{"num_hidden_layers": 10, "hidden_size": 224, "num_attention_heads": 7, "num_key_value_heads": 7, "head_dim": 32, "intermediate_size": 768, "vocab_size": 1024, "hidden_act": "swiglu", "norm": "rmsnorm", "norm_place": "pre", "norm_eps": 1e-06, "positions": "rope", "rope_theta": 1020.0, "rope_fraction": 0.5, "qk_norm": true, "attn_scale": 0.331, "bias": "none", "tie_word_embeddings": true, "parallel_block": false, "extras": ["local attention windows", "shifted keys", "gated attention", "a norm inside the MLP", "value residuals"], "init": "normal", "init_std_qkv": 0.0461, "init_std_o": 0.0103, "init_std_up": 0.0461, "init_std_down": 0.00557, "optimizer": "adamw", "learning_rate": 0.00248, "beta1": 0.9, "beta2": 0.98, "weight_decay": 0.092, "lr_head": 0.0096, "max_grad_norm": 1.0, "warmup_steps": 530, "schedule": "wsd", "decay_fraction": 0.362, "decay_shape": "linear", "final_lr_fraction": 0.0, "batch_tokens": 131072, "max_seq_len": 512, "doc_mask": true, "train_tokens": 548900000, "max_steps": 4188, "dataset": "wikipedia_en"}
Each number is 128 + 24 x the weight over its row's rms, rounded and kept within 0 to 255. Layers, rows and columns count from 0. Numbers have three digits each. The size before them is the row's rms in percent of the matrix's.

# layer 6 MLP down, 224x768, rms 0.0727, rows 72-105, columns 384-575
105:150111135149127107180160115116072110122140144081156101160151143103117129100113162137138145122152162127141165122163154149120112131088159130122149127158112163153117158119089128141107159132121121164135115130141142157121147158095137090155148160093083104158121150108082101105138143097071104103112112120136171108087171137137142150115146141122147146180120156124161094127084163086095132153152152113106118151131142119084169144106124133113116095104135154067105075182122141095107141094137146094119132141140119100093156163116156142093125165119134154129135110142129156128113119130191101117
101:153151115116114124124119128143125125114113133116111104134130131097136058102128141133093109109143144109155130114128106137128120171131132140078142154133102194114108136163152135130105128099120131138122122145133137120127096132119165079139098153167146128120102143162138120135115115112074141145170134160107134108157108157129126154128137082110112117114138117117102150165164141078120145112163154155143145104109140151129103107111107138085092124154118084064140124162140089120132129164073139144114142102094108109163102121138079098104109160112153126134153179109123094135112133124130136124
102:102176206131115158134120086105117116153086122145139112136095106093126133126124161101135128118117102121126143114106159130131118133143140115177126148116130138126134137158139101119119098154132131091081139089119138170095081120198187121129135121152177175132119151139080106123123130165137129143142128121150123136133136126119149131086116167092140082137126123140156085109157124083157125133108143138103063139162152164148113161060128117122117140149121128167152136096122140120109066110121125148113154138122108160092164105105125133186109115138106140155094118105091117122144139126138139142
097:091121151068134130105091168145108138098117182131152133129138123124141126145144110126124119123117109090138147123112127113113163131123130188114129162109113124124148122173083117102114148123147081097103146149128131114138096120114166129104093152133119171116069154147129166098164144127123073135154127105153131134146119170163102117156114131159148138098123084112099100109115112084149136130157112136092152090109091078185150146127108140161142115104141166126104060151131146084149133111121130136129175157085092125150125134141140136173135129162179129134112131145113111153137109121148120115
096:135122071175159095126158090166106149108095125131141117070110118125132110118136120154121160102147147118130119098125141132130094163143121111093118146135122102132102112163139142110075122130128118127125096143103147124138169123159111134174096140125140159138130115162119133151139150123133119077143138109134132166163089125132113114146103082144152162139121117106140181131073124160179127140099126139143136097105113111154118118068152132127136107146108194094154148187150153140129122154110139115122143109074101114117137167154142138071086147147152144151103116130105126119144110136083137123
101:124145138100118122119103100131100134121117121145135079106113168148135139150119103128122124152163120144122118084151120148100113089135138097154123139146137146137141133096118147133136148168144147099141155138167148111125143178096157112118121112172180152170106168172150139122138103156179169083092136125169115076109161099136106135084139132134117096117156095173154144132128077136120131152114118099094139121132091088141146121128152161170151126122098094115131134145133075098115141169149146131121108117178123155107125090161140138096132102164114126152119115173100135115152145093140170127
101:141113118119133108197159125149125122141100096116193086129160119146080115092105104137113132094106125108110099078111103143106141119114168116135137097115099081136133109120131132111126124130156111145116122114139112122133132098122153132133105146153119195111120103191103118131131131114113132129163173167120151116115096128135151133105150137119138121117116101115132163153092152154114088085134154181125098120155119186132139144148122149136149118149114106130092149142110127116099122144152137137096144133120093128133128165108064142101172153119142139121144110110154098156089109128139101125
097:130081146111165117133102122119144103109143138140106143108124125123151164067105133117151118127092147158108123159114098096148107130120159096134132108122141122097124191108142191146075118181080122132168079153093122161121112168152146097112142079123124107136102151105145119129099127124065162160141140170159136156132135114143120112124124106105141128138102130137173080127153101117141147107136074144159114138124138156111145130154116155132178135166120106114104132102173159115127133155122152158105099121170139095136150086131128173136147159151157150121113146138133134151133144092191164121
096:097107136147112105111136147150100108108156171117132132106186147174143108135103102164141136149157187118129133172124139096094136146095167160123150154119131104101157120164102163087148077089119183114151109135094141145146081124172115153138115119153129119141131141088110074100131161103154149095110135085119143155145147156137117092109095146127132135126157126152116151155117122107153089150121121134076124177154067156113101077120138143167087131136145130105086137104115138132140115113112141095143132125140136114129142110155144113098120161150121163109112122136108156139104140144120116139
096:134142140096137089104085097116104096072123150150129130121116128124171143125147073117105133151094128104181110145115105146110118100085093153092160095121130117119142164127142122085119121109160107130176156125074126130132117158126128168165164109099145111150132153094130086146156157135149114116110116160112138123110096127130111128062157123109136156152126084139099113153121115143128097113136144112070119108142094158105069136120094171152147095124161156056123110155118138145157124128128125123063191157114095118131138116141130152149169122113120144097115089149139132101120140128117170113
099:145123067114105124119144139137139154138136110153126162059138140151111131161146105142125111124105151141145113126092093133086151155106140130152122061122117123133132086111100134138106119122148129117165127158112103138078147150137116150136145134153097126164117115125142104187091141109088133097105115139123197127124137084140135120093133137073156152118141121119115115159143181143126156187132131126159097138129105114095160144148129122155170158170111147107069146139116157139157131119153145092095133126104098106145154167116122114117125146148164103149106110110103098108126144093155105128
104:092139097105144159117129146122131134144170136141143106108114161134101148112134132146100113129158162095181184179141135133126118140082149151136139199132130132166143108113117106101117130145114116124132150207097186147110119153155127085134162162136129110095126139096101119086114196138141150122172138124117138130162113102140124079108192128161124119114099124147125164171109114089142153155119092113129149161128166105142135109103137146095172148110179101097077110162154171129130135106186133161118150159096119121112142169100146151123128138114119136098149120147142152085129159152124117102
104:104112111121133125149125088140166145115128141103146103130132123118130151133113111079124129107145097137112089126109121161131129129125131140150145138128152141106132105154127130130132149128113135101150119149142121098139145131122187131115081132084129143100145103111100133118156171118162135131106103129162118115098093146140157161100115158127133163093119133124155148131128089171106147120156142155146138105124143094117102129139086120092160097138108137125167129124085179190145133132137125145165151120097122139109178117114129136130146094144121082130155099110135114108143144144114115115
098:139102152071130131113126107125114099121124143145141150086168132116150128110136173088109124150161152135149100128104122131146115102151148130096179151136106144110139079110142141136128110109111120134148113114155169120126125122144149124087115133140165102095105157133108107131140093126079122126125141140120101106132093174142146103151155122126156076136122129082119153116118092126141133156150170149165116135165146088134129133116128149094086137090165130066132147142111122154160129172186161126114114106141132106152099121123143093138114109102119168140111110137086107068146171104112135143
101:086121148116158143127115088150144138143156118109116164109171137107115129111100147120145128112123151125118093133115140138100133120123118146168127136099153180128142161156096146110116128123118140131111173142153154122087132099141159137101135150146122140116142132121124140148106139110110158157117094145167146119170113161101169084108092095135131163192110137136107128152144118086154127110154126164111119144122139102117141126137158135103144141120143112208163127098108129119161102135108113133129153114128132122139146129153099111143150101168137095155120128118146112152150100130180118145
099:103134129130157134094134128161146149138152175174096105129143117101125117148114123129157128124102139162108144115076110116143106099135137107138161135110125134134133129155127188148090066121143121100136150153115137145126104123146145150097139106105125132128112093114097114114158104051132123099144131108141097137144122172113142090127129130120120125141159126135141189097128138084157071121148129169136135151098108144168128094115098151155127148172152144152151124106159145165183090118129137131091131095111076138130105107131083150140114112151138114083096134145139130083108094150121145101
100:152119087162171077129148086105130097087133123104129146120077176141125131100099103116076152128152180155152113141130092163146141154095119102130104114131123070174140105129150147096100145105143118137158111147114153091170149089146128117106069097145104110134131114137148128151086154123148087083180154161151173097158090121115109140147175152131120142194121091139145143156126092129154139103151175149145143107113121135133130139094144102134098146085154099109155152123157134117115116155132145131125100099115121126120132179112143096120126068117126124144128133146139104114121167115140103143
101:121173091148130127127121144164109129122180082124104092116113120107122161151136113081115109130131123139131127135111139108158134168138154173135103136153135144140099135102123128153086157119133161136143132101112094134072145119063093118170114124104130186106130105151109146119116138106119139140181074128137147115130129143126115107148093084118178175187116121131120113108121142124125145144137112115139154159126129123144130126119104066096106124126117171130152134157124085157147131104094115105148124163142173093114081088123135144116162137095139139128147139117131075136133124140153149161
096:143145115127184120146115161188126146114145145124124108138181157146123123095111129130132164124149130130140125098117161152113122120088157126110115126154141076137086126160157144163133109124104126140127166130137149117144110127173114125130150120132111134091129125159153096124082131088121108091129112145161128168121136087154158157097150159139115125100110131121149124118084110145089140146093157099175126125139098101089125141129175133173109122122112121104136149168139153131151150150127159106093114127105126129133125133127139102149132153167144143083153142139130127091150107043171107142
099:107122165149117096070092126117096145171109132139122175102119125132138108161133111133154162166156134090112095120077157114149129110153117108110141152089101104123120146163135191162090126101131114161174102126089162135095128142112098129127114139119126124150135133160139131143138135121102146105153128125109083155096156151159128127096102144104149106166146156158135151099134163190156152134143108116086153102151116146100123069137114140134111114112109122100170105135138149127159104161094121128142156153153181109126144109125078129125097163155131157089107108180109154123111156114190145093
095:074106107145146190176133122122113138128112147093159081130145110132081090096144144101145111146146126107116135111153102137144133072141091133110158140135098141178135115081093094127158128086121119078104182083120119122111110149169150113128152139116165106126149127092109128122131141141153159130121113116100131107128113180136201116104085094132127138127106062137123131112099096119148121083136151124129143142132153134128119110111135101126177123102156165171144081139122101150128097117117126102166159109191091110111126153128126142143156160116124143143127145107164151127123165131102128169
103:126099129128096085136112119110158149147090123124129121109131110079122148150090119103114150094148117117152147122165181142147125114115122140115125092098124112143147162105103164112129119162179140102079105145162149095111144131097136090166107146136062128115143102125113172168098124116118117134131157088103123093112130146116166105106100152158096132130136134073161132132141089091098119132123119117163112128104120122103101138138125090090137112119153170115150143166129132087093118129068154190140139126110143106147100177105067112157133135120153138130110113095145163120126141103154129124
099:158108159146147100153102132127137113147125118106128144083115126102117088111158130117147144132094131110151139129093129129123197119130131152078171162137123125124110120106129131157082143133155073158111122111147107134131134122097097145109115137146143136169126117129132128122143132135143146105200123115113152092124109108103116140179125138119121144162126129108110108140135160128121163132144137126165086146138120143107107105129131135114117124110155117163136126135109100152144128127126106147123112097114133133125135211155124138148128105109132102105193121153149128144132123107121119083
096:103126117144154132138140127095114137119146179105098137139079161151153126126129135106102146114158139134132077102114147125140147119121095155155111115112163089115142116180123122107148104142147129097138151075087182098113114127111162080125141111137120144129158123162118090160161142121132125097140115134089128139107138098150077144156151172103137155131102124130124111118127142139158151176127094155158094132138139128138119149108094164062118102150133145163131096102115143117139151149115153128126077136105083110140079094159135124106121137129151122119122129129150123127112147137107126112
100:107105152114079112116113161151108125108092121121134127095129152128167150146152122132105174140141150159144135126114102142125139118135146131096124088122144140148133130151153138107139173114106184171148145105175129134109087099109130097149111126138142139132136163135114166149172138106136099112156152137100123138149099173139133109104134125129121148127144101072124130139112100124128126102122108125083119114107134172128092172135135115149138161139077141109118168099130179092157166102106114151143121101132103131135113160144115133125149086127064117129134081107140104155138114149072140116
098:106159088123088168108102101118089163082112147114089132122090103141144109163117147084069120102168124096098107095143163115163119077155083138094123122145137120067111142106193158115145098141167176146162127114145117120098133097132144134121083076127151141118114132105133138164159135137127168130127107131142138142087159113120151120104106143150154144134132169136162104124089102124135119115137138116125129169167099085143138160122106115156145125113120137137093101138083128135150108102096122127115164120150134130113138143113144132151161112132118152118092088128144131148108130145106111094
095:131097130122104131134160086103129141125115140131154153160085118103126110161113137219166103094091112116105137141104134176082165095128114142103115150112135090127151120139126155120091161133120096162131120120086118162112126098081131123090110133149100105123126118128088108136096162103101150078085119137127096140134148147158145120142139131156125103112095145130136140135181134156167082110124134121077147143088123126111109090120111127118152144134150091127132142168142140138139137113125177140126162136120150158127119100181124060116132143128108100107132126059112122182131102101169115134
099:137110142136121147125149105098149138103154106122102114094111133088164093112118135103147165143111156128126143141167148142098129142094124109168121103147145162147113139140153137106123171136099092116142138165096096124104127154114176132111113174111106101075120156134120176111099101123191183117099174108128115084128114132135081171140148156162098174111104108104153146135155112089106099116125114142113155154151135149131147131149131129115080158091078137152120088151184150139144132128161107153166169145124100104123130074151136091093164144131083128107142118148106126079126116178148158162
097:106168133156080120160123109103146123143153083121130129106115138133122179143113138123147113170071161122097113119131149118134162171093117091150140115164131158131166117090162126167123137100141129144160127111117128134144108170128146088148139108141069116106117107149126131126144136163112144107142128168097139122138091102150148079121135159124150106125131147101116101074136097150096146125161122127134125171117137140137155168098138137157143174125125137120152150133138157120138100115149117147115113119121116142141132148155093108135195132166136117169132148169164106102102143134180219110
100:152116151111128089150158155137128067090139131101130123138155112124145132139149122136149103127159153164127175109130086160125125134095072137109124166111108144084126154153144133119109115104120097107100133133156168103132119142135097162130113136145137157111115094136154091113138142110162104091176106165153133140139105115151130133177116130127100146133125141105132130116110053141093144095132143168139109153094130141151130117111117138101119125109110101115126137130119117141114138128120138159144139052162096119162122115112125130174144143131154128150112105151130092110135158127116103161
096:146114109096085123150152131125116058123184132104172136115126098171103091112119128152109078087152131140122128100084063131081092139147111130121093164148113165144124124135114117129086152123119165114123132133127093089134136134139097148150135116126110207102122096119131138127102137131175150122121121085111136123121125118107103128151146115108111156091131142137116095165145169166138083110097164129150136176091141134138118159135093127129102121128096114112154098142136158133116137169110135135128091148159113155120122169143139140097120122138121137160105107117142185155112159103116136129
097:118117121116135149123146146094154098151071161092122147107133148148119114102133126143086121102081125115141099098157108148128114141126121130165098152143140127044121097119154080098067106118092146152079131074103111122134122150128167130149101140130155118088117132111143117150106139116171137123113109120122106110113083077137138116142132123122112138138158132172109096121127162132138136110107145139150133153127134093099175115143125134154113110108143150102104087118094049140121154139099163121130133124105128118129165050131157112120177147126132085157176132104132099073156117134140104150
095:137133159110088121106112073153182185136149135122145143132101141140119077121081121093120106180112125144163161120140139140169063092152152116125102103121109144141132095122115132108135149124182153191106092142121098110142092121125160114107146141125122122136129154128077154139079115148174125153117118142124115136097130094134099121082134134103138123162120181178137066116174110135141154064110124140131161109141138180146165091122127125096121139139171130140123130102130112140133098152142156126121128134147152123128123123147132135152161132090146154175141146148131145140127169155149126118
098:128095118121181095089086166167163105118100112118124129127107095155121157126115103106113136088122121121167144085165166125144124126060126145138160142120083113160135138146127149096106143171120146158149093157103121151157149156132140107151086122145068159132145153125159123154153123123129167110130172141079172121171095111121151131181123139094072096159104131152101146158120113161141115126130113120115163113122126127143138145086122142122134145069113105117142156140135123099163129124133103163138054156157140106131120093117095166133123132105169104141128130126155144102114110119122129107